Weights of a small transformer language model.
Architecture: LayerNorm after each residual sum, learned positions, tied embeddings.
Each number is 50 + 15 x the weight over its row's rms, rounded and kept within 0 to 99. Layers, rows and columns count from 0. The size before them is the row's rms in percent of the matrix's.

# up: layer 6 MLP up, 256x64, rms 0.143, rows 152-204, columns 0-63
# down: layer 6 MLP down (transposed), 256x64, rms 0.13, rows 152-203, columns 0-63
up152 099:64 69 37 39 30 60 30 74 51 38 68 52 44 29 46 28 35 23 53 60 39 62 58 74 49 44 20 49 63 65 25 38 63 29 52 57 57 34 43 69 48 56 38 49 45 35 34 73 42 37 60 68 53 78 45 45 52 61 35 45 86 54 34 72
down152 098:62 33 63 50 49 53 74 42 33 66 51 45 44 51 69 53 60 58 15 32 30 54 45 27 41 48 48 43 58 35 75 54 49 67 53 44 52 41 46 55 39 35 62 86 49 76 62 18 63 57 31 19 41 57 76 43 63 73 45 80 39 44 48 38
up153 084:30 66 25 28 42 47 54 65 35 26 54 45 23 41 44 31 45 47 52 60 34 47 61 71 55 62 31 50 48 67 77 60 79 35 34 62 59 55 33 58 56 53 46 23 56 39 38 51 54 73 50 34 87 47 29 79 44 58 56 74 49 67 53 63
down153 078:48 49 68 34 45 36 49 44 56 66 33 43 45 73 32 78 57 63 42 24 39 53 34 14 39 55 58 53 60 52 48 47 48 52 44 66 49 53 49 17 78 41 54 83 48 74 53 36 34 25 45 46 32 45 54 56 36 51 43 36 15 28 29 35
up154 105:53 54 25 32 57 71 35 47 40 42 37 28 60 50 76 84 60 66 34 45 57 39 36 41 73 58 53 62 73 48 59 50 36 18 67 35 49 74 41 73 48 46 60 53 45 52 73 46 68 46 55 63 66 36 38 39 45 41 59 23 81 25 41 59
down154 119:61 73 43 35 71 59 41 59 36 50 28 74 33 31 61 42 80 57 50 43 68 45 70 39 49 67 46 65 51 72 38 39 48 30 52 53 51 40 65 57 56 59 70 17 64 32 59 21 32 41 66 62 61 80 34 44 65 37 62 67 36 73 52 59
up155 106:44 53 51 46 54 47 46 93 30 44 30 48 39 56 34 86 63 65 69 39 59 57 36 66 64 72 32 43 65 35 38 50 52 50 40 40 32 37 68 77 28 38 70 31 60 70 50 18 58 44 43 77 51 47 41 40 50 47 35 59 50 43 34 71
down155 099:76 40 68 40 59 48 56 30 50 65 64 60 43 51 61 22 33 56 64 70 48 81 35 64 52 35 40 58 41 60 44 83 59 69 52 57 35 31 48 56 68 62 36 93 47 49 38 49 55 44 26 72 62 40 70 61 42 57 36 31 60 56 52 24
up156 093:54 46 65 54 36 49 31 31 42 50 34 37 36 38 34 31 47 53 30 50 50 67 60 22 76 62 58 53 52 41 68 62 54 75 57 45 52 29 62 41 57 81 24 64 60 73 69 42 36 57 49 20 62 61 23 45 73 80 65 59 56 58 34 38
down156 090:51 76 66 42 67 63 18 57 45 47 40 64 38 46 58 55 43 85 55 42 73 49 46 52 37 79 75 29 41 49 54 63 73 66 55 56 29 59 52 11 68 34 23 37 55 59 60 45 45 55 72 52 59 49 57 74 45 61 41 39 45 52 80 50
up157 094:37 55 48 34 60 60 52 61 53 63 44 41 64 30 30 81 57 35 43 42 37 54 57 33 61 55 53 62 51 51 60 28 28 28 44 62 44 24 68 61 50 63 56 49 58 69 73 20 69 40 38 37 59 71 49 93 82 52 54 67 60 25 50 43
down157 100:69 42 73 35 43 74 42 36 42 68 52 28 45 48 48 26 20 74 57 57 46 66 61 60 26 37 27 34 51 70 25 37 59 56 56 53 66 50 63 46 60 38 49 72 59 68 41 86 61 35 52 55 84 65 64 56 47 52 45 59 42 44 28 38
up158 104:51 44 50 25 82 70 56 51 40 72 62 43 33 43 37 55 71 47 84 50 21 44 53 56 93 53 26 50 50 62 47 44 41 36 68 50 51 50 57 50 50 66 48 41 63 31 60 52 58 52 49 68 59 63 18 24 57 71 64 36 52 60 19 56
down158 106:44 76 66 42 42 21 64 30 43 64 35 65 64 38 78 38 66 40 49 58 36 57 47 32 46 47 74 37 41 49 49 68 27 58 46 63 49 63 55 43 39 66 30 57 68 53 52 17 35 29 31 36 66 45 34 68 44 25 47 16 32 58 39 55
up159 111:62 30 40 48 43 47 31 63 45 32 41 15 06 27 28 57 62 34 39 46 45 80 62 90 72 67 43 44 64 45 36 60 55 61 58 64 55 42 39 66 47 71 57 44 72 51 58 62 47 44 72 43 73 50 45 44 58 44 63 52 61 42 65 53
down159 119:26 59 61 40 58 54 56 22 07 52 54 53 61 58 45 61 50 73 45 27 48 39 37 22 54 30 64 47 48 51 52 30 41 27 42 50 57 56 56 62 29 27 53 66 35 50 60 37 55 76 51 55 22 64 23 37 58 51 73 73 38 35 34 65
up160 085:65 59 48 35 54 41 20 55 58 70 66 49 68 32 58 43 46 49 74 15 58 30 57 57 75 74 56 69 58 56 34 45 62 49 25 32 26 51 41 41 56 46 39 45 49 18 36 55 44 43 23 22 73 72 51 35 46 36 48 41 50 63 64 64
down160 083:34 55 69 57 76 56 26 78 78 61 61 51 39 72 31 46 46 26 55 66 31 45 57 57 49 46 53 28 50 45 38 44 39 43 58 50 78 45 34 34 79 53 44 63 53 52 54 29 16 60 56 41 64 53 69 60 54 31 90 35 42 43 47 40
up161 081:40 40 53 56 68 64 46 67 49 53 55 49 38 46 51 50 44 66 85 40 36 47 36 62 42 57 71 84 27 65 29 34 56 62 60 84 36 70 55 62 59 38 26 36 57 30 60 48 74 41 24 36 38 55 65 21 46 30 59 44 40 60 70 63
down161 091:76 72 75 60 56 30 48 74 35 74 64 24 47 43 59 28 32 32 46 28 43 46 37 34 57 36 63 50 33 64 45 66 43 64 45 41 38 63 58 52 51 60 86 65 34 27 79 43 60 47 35 57 51 50 39 63 54 76 52 51 60 79 53 42
up162 078:59 43 70 40 55 48 45 29 45 35 64 53 66 84 88 67 35 49 25 63 69 49 67 56 70 46 36 66 55 51 42 57 35 44 79 73 49 63 63 67 66 57 65 56 78 58 70 36 57 37 65 36 40 46 33 26 49 53 31 59 50 25 53 47
down162 080:64 71 50 19 54 41 52 16 36 55 45 40 68 46 38 48 44 66 61 12 36 71 50 50 90 70 54 49 46 59 50 60 69 54 58 23 71 58 39 51 18 52 60 44 46 60 45 43 24 50 74 37 61 54 59 49 60 44 72 56 40 58 58 65
up163 103:45 47 34 45 49 65 16 10 45 44 35 58 54 51 59 56 56 37 49 66 37 61 59 43 34 70 54 37 44 29 32 44 63 51 69 57 48 31 18 62 60 61 33 48 69 58 49 40 46 61 77 63 38 29 53 41 37 62 54 58 04 42 35 70
down163 097:37 58 46 65 38 62 49 39 72 59 35 41 39 61 33 47 65 00 31 35 40 37 79 56 62 44 54 51 47 51 41 46 40 18 52 31 46 70 28 30 45 76 59 61 52 53 41 53 40 46 42 60 40 33 52 49 46 79 53 32 62 55 64 20
up164 099:42 51 51 58 32 46 43 56 65 58 52 43 69 50 65 50 23 41 27 38 59 40 31 57 64 37 54 47 84 50 54 25 36 27 46 41 51 50 15 69 34 53 54 43 67 50 56 57 43 50 35 35 59 51 28 62 22 81 43 87 49 53 21 67
down164 096:66 49 42 55 67 18 61 24 51 50 49 70 50 24 34 53 66 46 53 73 69 29 40 67 58 30 53 50 53 69 59 58 48 42 50 53 56 37 59 56 26 57 56 69 45 72 41 71 28 55 26 15 61 68 58 63 63 68 68 50 49 68 80 57
up165 076:37 32 54 72 47 28 66 45 45 41 44 43 27 52 75 49 44 42 42 61 31 54 65 43 63 60 53 71 71 42 51 41 20 44 71 42 80 43 59 41 48 58 53 34 62 51 39 56 49 51 27 61 88 51 34 43 67 13 60 23 32 51 22 56
down165 086:61 45 53 51 83 56 41 79 57 49 75 62 51 55 65 53 48 52 66 35 72 43 38 66 51 52 54 69 50 36 54 55 72 32 55 38 37 57 74 37 79 70 38 65 27 44 63 18 81 42 47 32 69 39 62 71 31 61 42 49 66 52 31 38
up166 106:51 74 65 40 43 54 52 65 54 57 56 35 43 05 69 61 35 51 48 43 48 56 78 38 50 72 48 47 45 58 76 31 63 52 83 65 53 40 57 64 52 47 59 44 83 43 57 42 61 29 21 45 42 54 49 43 65 50 17 49 16 45 54 59
down166 090:54 66 74 55 49 36 50 50 54 94 73 67 35 33 48 44 37 48 66 47 63 43 46 65 57 46 48 23 46 46 47 57 61 54 50 55 76 48 46 34 73 71 62 56 57 51 28 42 67 18 46 26 42 16 35 63 39 58 62 35 29 61 53 25
up167 111:52 48 63 41 66 68 64 27 36 61 44 56 29 46 46 34 34 73 46 42 27 48 75 65 60 73 41 61 99 64 57 65 21 57 50 44 29 44 61 44 25 59 64 36 66 46 22 57 46 48 37 54 49 61 37 48 55 44 61 53 51 58 40 63
down167 111:23 66 52 72 48 45 51 40 53 94 48 68 72 46 68 52 77 34 47 48 41 44 37 39 62 42 52 33 33 52 27 53 61 36 57 31 83 64 33 64 69 64 55 51 58 57 47 63 17 54 53 77 39 30 46 49 37 55 29 51 65 56 33 59
up168 086:47 34 61 58 37 65 59 57 59 20 49 48 67 72 60 57 77 50 52 44 50 28 78 37 60 60 53 30 46 61 31 25 46 38 51 57 46 70 50 48 52 58 62 83 40 53 66 21 69 52 58 73 37 41 38 44 26 40 27 36 71 75 69 34
down168 097:52 26 26 40 52 65 37 47 47 48 44 27 23 41 21 54 39 44 55 35 58 33 51 24 40 40 41 41 52 50 33 25 49 46 61 67 53 30 37 76 42 29 66 53 24 53 46 64 39 78 40 34 25 60 56 18 40 59 49 57 49 51 84 55
up169 092:48 59 52 44 61 46 46 20 27 53 50 70 51 43 68 55 50 28 60 50 34 69 86 57 65 35 37 39 28 47 29 26 44 63 58 58 36 35 47 52 25 52 33 67 61 33 55 86 57 36 66 38 65 51 44 75 58 40 66 57 74 56 43 76
down169 092:47 59 64 77 38 35 68 75 44 45 55 44 40 65 75 30 46 39 37 61 52 35 42 37 40 45 29 99 45 63 98 45 36 64 61 39 40 33 52 52 53 56 64 36 59 56 51 69 62 45 36 36 47 56 31 34 68 61 59 50 50 31 58 45
up170 089:52 46 55 59 28 58 61 63 47 44 24 09 70 50 59 38 75 70 48 49 44 39 47 34 85 44 55 52 56 51 73 41 55 60 56 44 07 43 50 56 58 58 32 52 56 60 64 49 61 71 69 53 22 23 45 50 35 73 45 47 45 35 38 72
down170 107:63 53 25 51 44 76 58 58 36 49 59 34 37 33 35 51 27 82 33 21 72 41 55 34 43 58 42 46 41 42 47 31 73 55 56 49 32 55 53 30 85 29 46 64 34 52 51 72 64 62 56 62 34 66 31 74 56 57 47 79 53 62 48 37
up171 097:54 72 53 68 49 52 39 49 40 43 56 41 56 58 59 31 53 53 56 56 33 39 25 19 53 77 57 49 46 76 47 61 38 69 46 12 26 59 37 61 40 57 37 61 77 61 66 48 49 58 40 86 29 41 46 31 53 53 18 31 34 50 72 57
down171 099:33 22 53 44 33 47 41 72 42 48 33 51 46 46 24 48 70 59 32 49 52 12 69 71 52 45 67 84 43 34 58 64 61 45 50 58 56 52 40 51 69 64 40 59 72 51 60 63 60 46 37 63 28 32 65 46 82 54 35 59 45 17 73 47
up172 108:41 65 30 54 23 98 54 36 34 52 42 62 54 60 46 38 25 36 49 65 45 31 66 42 59 73 47 82 52 46 62 52 47 28 63 54 42 40 39 61 38 38 77 31 50 46 59 60 37 50 49 42 23 35 55 20 60 51 50 57 64 60 75 62
down172 110:38 36 53 70 44 48 72 44 60 50 38 67 47 42 58 66 66 67 47 54 32 85 45 48 47 39 63 59 80 65 30 55 37 49 43 57 60 48 48 62 36 47 33 10 45 46 52 57 41 56 69 55 68 39 31 35 22 53 32 89 25 67 42 64
up173 095:40 52 71 69 12 55 54 29 53 45 38 41 24 26 53 55 39 36 71 33 62 40 72 36 37 72 57 29 52 56 34 52 50 82 51 54 52 42 45 39 38 57 33 70 61 39 79 61 57 51 46 58 85 62 24 43 67 61 33 39 62 58 48 44
down173 104:33 40 60 65 70 33 39 36 50 79 46 70 67 46 63 33 46 49 58 77 54 54 31 58 53 65 23 66 26 44 79 72 47 79 47 40 73 42 54 58 35 70 64 47 52 17 66 63 54 52 40 33 57 63 55 53 60 38 23 53 52 66 67 48
up174 091:39 35 38 35 46 52 68 45 75 56 72 71 68 64 43 71 26 46 20 38 54 40 63 54 44 65 60 58 59 77 38 61 54 47 42 51 52 66 23 56 71 54 45 90 47 43 56 54 34 46 44 41 58 50 52 58 33 22 64 46 76 40 32 17
down174 085:23 64 32 64 75 68 82 69 55 45 46 65 51 31 17 56 42 44 30 24 44 70 32 52 61 36 75 67 61 49 55 65 61 90 54 59 50 34 30 21 56 55 61 43 63 41 38 57 59 67 50 33 47 35 48 51 43 59 53 43 47 45 38 60
up175 084:23 46 58 70 31 41 32 51 38 59 44 74 30 67 26 39 63 52 50 56 50 76 37 44 62 90 42 52 48 58 49 74 25 32 52 42 37 68 61 32 51 49 49 57 53 37 73 50 64 69 51 67 37 63 49 41 58 69 77 78 68 30 46 46
down175 087:26 39 63 56 41 41 53 52 51 43 39 89 34 41 41 53 38 66 49 48 54 30 54 55 41 75 71 49 48 46 52 56 39 63 63 37 57 42 96 23 47 07 63 43 42 44 31 58 63 52 11 43 61 51 57 38 44 45 61 50 74 63 59 48
up176 097:68 74 49 69 51 32 55 66 39 65 28 64 58 12 34 45 14 48 88 36 72 36 66 44 65 66 63 61 48 67 44 59 40 53 37 51 24 63 42 54 46 47 57 56 36 40 29 53 43 81 65 34 57 46 42 36 40 46 39 43 60 53 69 57
down176 089:59 41 58 62 46 37 82 56 50 50 03 71 64 33 64 33 47 29 52 45 15 80 64 40 18 50 58 24 48 52 68 43 44 60 61 44 49 47 60 54 61 52 69 64 53 52 40 22 61 45 60 31 66 43 52 66 56 59 57 53 47 57 73 35
up177 097:43 26 53 39 39 55 48 19 36 53 47 69 53 40 42 45 35 59 30 65 38 74 23 67 38 44 49 69 46 27 34 47 93 42 46 76 35 26 63 51 49 48 44 55 57 22 50 60 85 58 45 41 52 74 30 46 45 48 67 63 43 43 45 40
down177 104:74 56 39 36 22 65 74 40 77 45 27 35 73 71 31 69 57 52 48 62 49 57 24 46 61 53 52 44 29 47 54 71 42 59 68 39 48 61 37 66 68 48 51 55 50 40 86 25 48 41 41 34 35 35 51 34 43 57 62 37 29 46 76 32
up178 114:54 83 45 73 76 47 52 57 58 45 16 56 43 13 41 50 55 48 28 57 46 35 57 67 46 53 41 44 73 53 43 45 55 21 68 52 36 37 61 73 53 65 58 26 63 30 24 41 38 54 27 40 59 38 27 61 71 49 59 57 37 50 66 57
down178 116:56 59 36 23 63 51 53 31 64 25 39 71 23 27 32 62 69 57 46 47 52 44 44 50 60 58 69 45 51 45 49 73 37 44 53 61 62 65 39 48 60 58 39 60 51 26 59 86 57 71 39 42 56 55 51 52 75 38 59 26 81 40 89 65
up179 094:50 52 26 40 55 72 36 40 47 40 64 27 57 28 38 59 44 16 47 42 69 46 55 43 63 75 66 76 54 36 39 78 71 52 56 51 50 45 69 68 58 61 75 48 50 81 47 25 48 42 54 42 68 45 50 17 34 53 38 30 43 58 70 65
down179 090:52 47 53 70 56 66 38 55 67 56 33 42 49 22 41 59 49 49 49 96 52 49 44 68 47 65 87 19 34 38 50 51 53 74 50 53 62 15 53 40 41 41 45 56 43 61 67 37 36 61 57 35 79 60 31 38 62 51 35 35 28 54 69 49
up180 109:52 48 40 63 43 54 58 32 31 24 52 23 51 40 43 52 67 54 39 57 42 84 56 69 62 61 45 63 26 54 46 13 77 33 38 46 48 28 43 35 52 65 48 73 56 58 43 42 59 81 49 52 49 43 68 46 65 42 42 61 60 55 11 79
down180 103:67 75 72 46 38 49 70 40 49 45 36 55 24 38 66 64 60 36 38 50 37 51 50 60 63 21 36 53 48 59 62 50 38 59 49 47 59 37 22 59 43 67 38 50 46 27 74 91 37 35 64 50 55 67 39 31 44 75 70 55 53 41 59 13
up181 100:58 42 72 26 29 47 43 63 69 65 59 57 28 48 75 57 46 64 42 68 64 49 55 62 47 40 53 31 28 65 37 31 55 41 61 90 43 45 49 56 77 42 01 40 45 56 42 64 59 53 16 35 52 58 53 52 35 39 42 38 49 51 53 33
down181 085:67 73 44 45 56 44 57 57 50 48 48 49 57 40 62 59 46 58 54 68 58 57 17 35 65 39 52 51 64 51 38 55 38 61 39 46 06 55 32 50 44 58 58 37 73 52 36 20 57 28 25 37 41 63 49 36 43 48 30 33 32 83 17 23
up182 103:53 30 49 48 49 50 28 63 35 28 28 61 52 86 41 57 71 28 24 53 45 44 54 29 67 41 60 52 67 63 41 52 45 49 40 46 43 43 08 73 29 68 68 64 39 59 73 42 75 42 39 51 58 40 24 68 52 50 54 50 38 74 66 51
down182 103:50 40 39 55 43 34 67 76 37 21 30 68 25 38 08 50 45 45 37 76 67 49 52 76 56 35 44 42 44 48 67 51 14 24 66 27 44 42 59 69 41 55 57 34 44 57 46 39 44 58 43 73 32 41 46 66 46 57 48 45 72 58 58 50
up183 094:40 64 61 57 40 26 35 78 55 48 67 44 47 40 21 59 56 39 77 52 65 71 54 33 60 69 49 60 36 40 39 30 49 67 35 33 43 46 57 57 66 58 40 54 58 56 22 32 55 25 84 46 42 72 36 49 77 31 69 64 45 64 38 70
down183 098:48 68 35 44 44 58 36 74 66 72 51 46 65 41 64 73 64 65 88 34 58 38 46 37 30 34 45 64 72 60 49 62 45 46 69 34 66 69 61 57 79 41 44 35 57 44 36 42 54 53 47 66 37 72 47 49 30 75 36 66 61 78 64 72
up184 100:26 57 43 39 70 51 52 59 23 38 81 45 58 47 48 45 32 33 56 45 50 70 41 59 49 39 44 83 74 74 42 48 58 53 58 43 38 45 54 76 29 69 47 54 48 76 43 32 65 52 55 48 20 61 21 55 51 62 34 30 39 27 42 80
down184 098:21 50 64 47 52 34 56 58 65 60 22 55 39 47 44 37 58 74 53 50 70 50 39 53 37 74 56 25 40 32 38 35 70 29 69 64 61 76 72 43 48 60 46 62 51 16 40 82 67 72 42 36 46 70 58 54 46 36 33 41 34 63 46 67
up185 084:64 57 43 49 51 33 52 26 50 44 23 66 44 35 66 64 68 42 20 41 56 19 39 28 50 63 38 29 36 43 74 39 49 40 72 68 63 43 21 56 26 49 54 44 55 35 50 65 67 46 32 34 64 59 55 73 72 33 45 25 66 54 61 38
down185 092:55 47 85 54 52 36 57 49 69 57 40 36 73 77 48 60 33 70 13 62 33 57 51 48 52 47 63 44 54 63 67 47 39 58 43 57 56 25 43 28 60 42 56 56 53 42 36 32 52 65 41 53 77 51 74 61 65 48 84 40 51 18 19 50
up186 118:46 55 53 58 69 47 30 42 40 75 37 53 20 37 46 79 78 51 34 21 47 40 59 63 65 61 61 57 20 51 42 42 38 53 58 88 62 25 37 42 53 32 52 47 78 32 34 46 46 41 20 56 60 58 61 65 67 37 36 57 59 55 55 53
down186 119:41 26 61 61 61 39 47 36 37 66 53 39 38 46 60 51 41 93 42 60 78 46 37 46 67 69 62 57 58 51 65 44 52 62 51 44 64 51 56 46 54 79 53 51 88 25 32 53 52 24 81 69 58 50 37 52 17 31 42 61 56 33 57 54
up187 082:38 40 46 48 57 58 68 75 43 59 55 51 51 44 17 41 52 70 37 55 36 30 60 52 52 79 62 39 55 62 21 57 56 36 55 70 40 51 65 27 82 63 66 53 42 59 45 50 62 67 79 46 65 33 58 31 43 67 36 70 70 86 37 64
down187 087:82 40 35 71 39 31 55 49 62 82 35 50 55 49 58 35 54 59 44 42 50 42 43 45 59 39 60 23 67 42 62 39 66 62 54 75 43 35 51 58 45 37 00 59 48 48 39 44 53 44 38 28 30 29 57 45 65 46 18 50 33 59 26 36
up188 114:51 35 37 50 33 41 32 51 38 65 53 24 55 64 17 48 17 30 38 68 47 76 43 41 45 71 47 68 57 29 44 56 50 41 31 34 32 41 59 75 35 77 47 58 36 58 74 25 57 50 75 56 28 50 45 63 50 46 55 61 40 62 23 60
down188 099:37 43 58 42 64 55 77 43 39 43 38 86 31 32 53 49 63 55 51 49 49 25 51 79 38 63 43 59 48 50 55 39 79 42 70 63 55 58 44 53 77 38 26 44 58 43 29 78 44 40 23 41 82 76 51 54 34 46 36 34 73 42 58 61
up189 127:24 37 26 63 43 51 53 39 45 49 45 37 35 54 36 75 63 58 41 42 64 35 06 21 50 60 56 61 77 52 50 68 56 61 47 45 38 45 50 55 63 28 78 52 50 65 51 30 75 51 36 71 36 44 60 46 37 49 64 70 43 55 84 27
down189 118:22 56 51 55 61 19 71 78 47 47 60 35 63 65 54 62 74 41 58 60 37 34 38 43 49 45 50 52 17 42 51 32 50 45 60 37 51 17 69 39 67 27 65 40 35 56 35 36 37 28 75 62 39 50 39 67 38 41 61 61 51 66 20 57
up190 108:48 32 53 63 43 18 49 60 64 50 27 37 41 23 37 48 53 72 56 66 48 45 37 48 68 45 31 64 49 50 51 39 43 53 31 62 59 25 55 44 34 47 25 41 66 40 54 45 27 75 52 44 99 66 58 60 53 25 42 58 38 16 40 52
down190 100:46 46 47 39 31 59 46 64 49 34 16 36 48 63 62 50 70 57 51 45 31 35 48 47 02 47 46 72 62 50 71 41 41 30 48 43 65 34 30 47 64 49 42 28 72 79 73 44 25 56 60 28 58 66 47 60 53 43 41 65 66 37 26 53
up191 096:40 75 45 63 51 74 57 74 48 61 45 42 48 49 51 47 59 47 37 15 75 36 29 21 54 73 64 76 43 54 54 63 29 48 51 53 23 68 41 53 55 43 82 39 47 39 76 43 46 58 53 69 36 50 40 13 36 58 45 49 45 72 54 36
down191 091:27 43 62 43 54 55 90 57 71 44 39 36 66 30 44 57 70 70 32 68 47 51 46 55 39 29 30 65 44 43 49 31 20 47 74 44 42 46 33 39 64 66 47 47 66 70 60 78 56 58 53 49 59 62 35 75 55 47 57 82 44 33 27 53
up192 095:60 57 50 78 57 49 38 27 66 15 62 47 40 27 37 40 48 57 59 47 44 53 45 47 80 46 53 83 78 52 54 26 50 40 58 31 63 53 30 51 27 58 36 16 35 62 56 52 56 50 73 72 63 59 56 57 65 58 61 64 25 26 48 43
down192 090:51 42 26 47 71 55 54 72 57 37 43 62 30 58 33 57 48 49 55 58 59 63 47 38 38 61 62 27 61 40 36 83 40 42 38 52 40 46 46 54 30 46 51 88 56 42 18 40 58 36 42 34 54 48 77 18 58 28 55 81 34 61 52 21
up193 117:35 64 65 61 28 56 47 49 27 70 57 41 52 75 49 39 64 50 43 58 45 39 44 42 70 14 68 68 72 46 33 18 56 30 52 65 32 67 36 72 55 45 40 51 62 54 77 36 55 44 34 36 20 29 39 41 53 48 57 54 15 41 47 43
down193 123:41 58 51 71 52 27 26 49 44 49 64 23 63 65 42 70 45 57 53 36 59 20 48 83 59 44 52 49 42 28 33 36 50 48 17 48 64 60 43 70 52 60 53 52 39 53 47 25 37 82 74 54 36 51 33 65 60 42 62 72 45 36 81 32
up194 090:60 68 60 62 29 64 38 71 53 54 66 20 52 48 21 76 56 38 66 22 46 48 57 30 52 63 65 53 84 55 41 48 40 48 23 32 30 42 66 68 39 57 60 40 33 57 59 34 68 48 34 61 67 54 25 51 71 39 75 41 55 66 47 46
down194 076:23 53 49 61 58 69 68 76 46 53 36 53 25 33 44 73 46 60 48 40 71 52 44 56 33 26 56 37 36 41 52 55 43 41 88 48 71 18 36 57 54 20 46 41 61 26 36 70 48 50 62 43 68 23 56 49 45 29 32 44 32 40 41 44
up195 125:46 49 59 56 42 58 23 79 40 55 48 34 57 70 82 47 76 35 27 31 45 24 56 47 68 63 56 57 76 55 61 39 30 22 50 50 34 44 51 73 46 46 35 51 45 58 63 20 61 27 41 78 38 56 41 26 55 69 55 64 41 51 41 50
down195 119:55 53 45 67 48 51 53 51 67 48 53 57 85 34 16 65 41 63 66 34 61 64 55 70 79 62 62 42 64 52 46 63 60 59 62 74 38 67 42 63 52 20 55 17 42 39 31 36 26 37 50 32 65 40 33 47 36 45 47 26 22 39 62 50
up196 095:51 49 50 19 66 28 43 50 42 45 49 61 27 41 29 69 45 47 23 27 69 39 45 49 62 79 54 38 50 66 38 78 39 49 35 51 35 29 36 37 42 60 66 58 60 40 58 27 30 54 28 94 78 44 53 37 46 53 61 59 45 61 46 42
down196 100:49 65 61 30 46 56 61 35 59 55 56 64 63 64 58 60 19 80 61 56 49 84 42 75 67 44 55 41 58 34 60 31 76 65 46 78 79 53 60 65 66 46 43 26 47 34 38 56 55 34 51 63 61 41 44 59 42 59 60 63 50 62 86 26
up197 077:54 60 79 44 60 41 48 25 32 30 35 67 48 62 58 32 59 45 52 41 43 76 60 68 48 53 53 44 45 39 60 62 81 61 62 67 61 67 39 55 47 46 43 45 66 25 21 61 48 35 59 51 86 67 57 17 54 77 37 58 75 45 43 68
down197 070:47 54 39 32 64 44 36 60 67 53 49 28 65 58 18 87 78 48 38 54 52 51 43 34 66 63 57 47 53 74 75 32 49 19 50 38 50 56 43 47 61 43 40 73 55 89 48 28 41 73 43 62 39 49 35 49 71 46 66 61 45 55 66 65
up198 106:62 52 35 76 43 37 47 20 62 60 70 34 60 67 42 66 68 43 41 58 46 34 45 41 74 67 58 60 60 39 57 62 34 12 64 60 33 54 67 69 29 44 37 41 48 39 63 36 48 52 63 73 75 54 23 64 80 71 61 33 44 54 44 48
down198 104:48 50 30 60 47 43 83 62 55 43 39 38 63 48 75 71 46 61 36 67 57 52 57 48 47 25 56 24 74 66 86 37 35 35 62 49 61 55 49 45 10 38 48 77 65 54 46 30 34 75 70 54 53 52 76 40 53 63 54 61 53 61 36 48
up199 092:66 70 60 67 44 79 43 50 55 58 65 61 50 42 46 48 54 41 66 68 38 52 58 25 51 79 43 29 12 45 42 40 48 71 25 58 20 32 65 62 61 45 45 28 73 54 43 34 64 62 31 70 50 46 32 54 48 60 63 61 32 42 58 80
down199 092:41 59 43 73 40 70 55 63 28 49 36 19 24 40 52 52 46 38 56 75 31 64 55 26 56 36 35 50 29 25 50 70 36 72 30 54 50 57 10 48 39 30 76 40 40 60 43 42 27 52 38 52 71 51 54 62 67 44 47 66 33 45 59 47
up200 096:31 47 47 56 40 19 58 32 47 50 40 48 45 60 41 79 69 28 41 61 58 56 61 35 66 34 37 26 55 44 51 51 55 38 60 59 76 50 68 63 44 33 70 70 49 51 24 35 61 67 81 72 60 37 49 70 52 12 43 32 66 67 41 48
down200 090:47 66 13 58 18 57 47 42 47 24 67 59 53 22 53 39 69 58 58 42 39 38 51 34 58 36 64 66 30 28 37 42 69 56 49 55 61 15 64 68 37 30 36 42 56 53 18 29 64 41 58 27 54 58 42 47 71 55 32 48 57 55 39 44
up201 141:35 34 51 18 61 27 66 26 41 51 52 41 64 50 46 33 56 50 45 50 35 48 37 45 64 51 37 41 45 70 51 63 60 60 54 68 36 67 41 74 75 57 39 60 56 55 49 57 62 72 44 39 67 50 70 53 30 24 42 53 73 25 60 00
down201 149:56 60 24 62 44 55 59 53 40 25 34 29 43 67 37 87 69 51 56 40 37 37 75 66 57 50 46 69 44 78 40 27 45 48 43 66 33 45 33 69 51 37 31 33 53 76 39 65 34 77 52 47 50 47 48 34 62 46 84 60 54 31 61 49
up202 113:28 57 33 23 39 54 36 24 28 45 40 42 39 40 45 54 60 34 45 46 48 36 57 47 60 52 56 86 47 35 64 55 54 44 51 45 33 49 60 86 46 30 79 62 79 65 67 58 56 57 62 78 27 40 62 53 23 33 66 64 41 35 38 54
down202 122:54 41 41 46 69 71 38 33 45 37 53 45 24 64 64 48 30 60 55 54 46 41 27 33 24 38 14 47 48 42 34 58 74 51 36 59 56 20 26 42 50 67 21 55 26 50 63 37 62 51 46 56 54 32 43 49 91 49 55 68 57 62 41 33
up203 097:35 61 66 84 41 80 32 55 45 51 56 54 55 46 44 61 53 49 51 56 50 14 52 72 70 55 49 65 63 72 64 50 47 33 71 33 69 63 71 65 36 45 56 25 56 58 61 59 76 33 69 35 57 68 21 36 60 56 68 66 47 56 75 46
down203 085:45 51 50 66 47 45 71 29 44 77 31 60 38 35 47 82 42 50 47 39 32 52 62 46 33 54 35 23 61 61 56 66 69 52 60 46 58 39 35 53 22 47 40 38 61 67 30 26 45 43 20 33 59 22 55 29 45 55 45 54 64 40 42 07
up204 092:33 43 69 69 68 34 89 46 53 67 43 39 37 63 35 56 88 51 76 67 71 46 64 51 71 64 50 46 29 63 58 41 42 54 72 39 49 52 60 34 56 53 43 44 56 78 45 34 30 58 17 27 56 45 31 38 51 60 33 50 57 40 57 58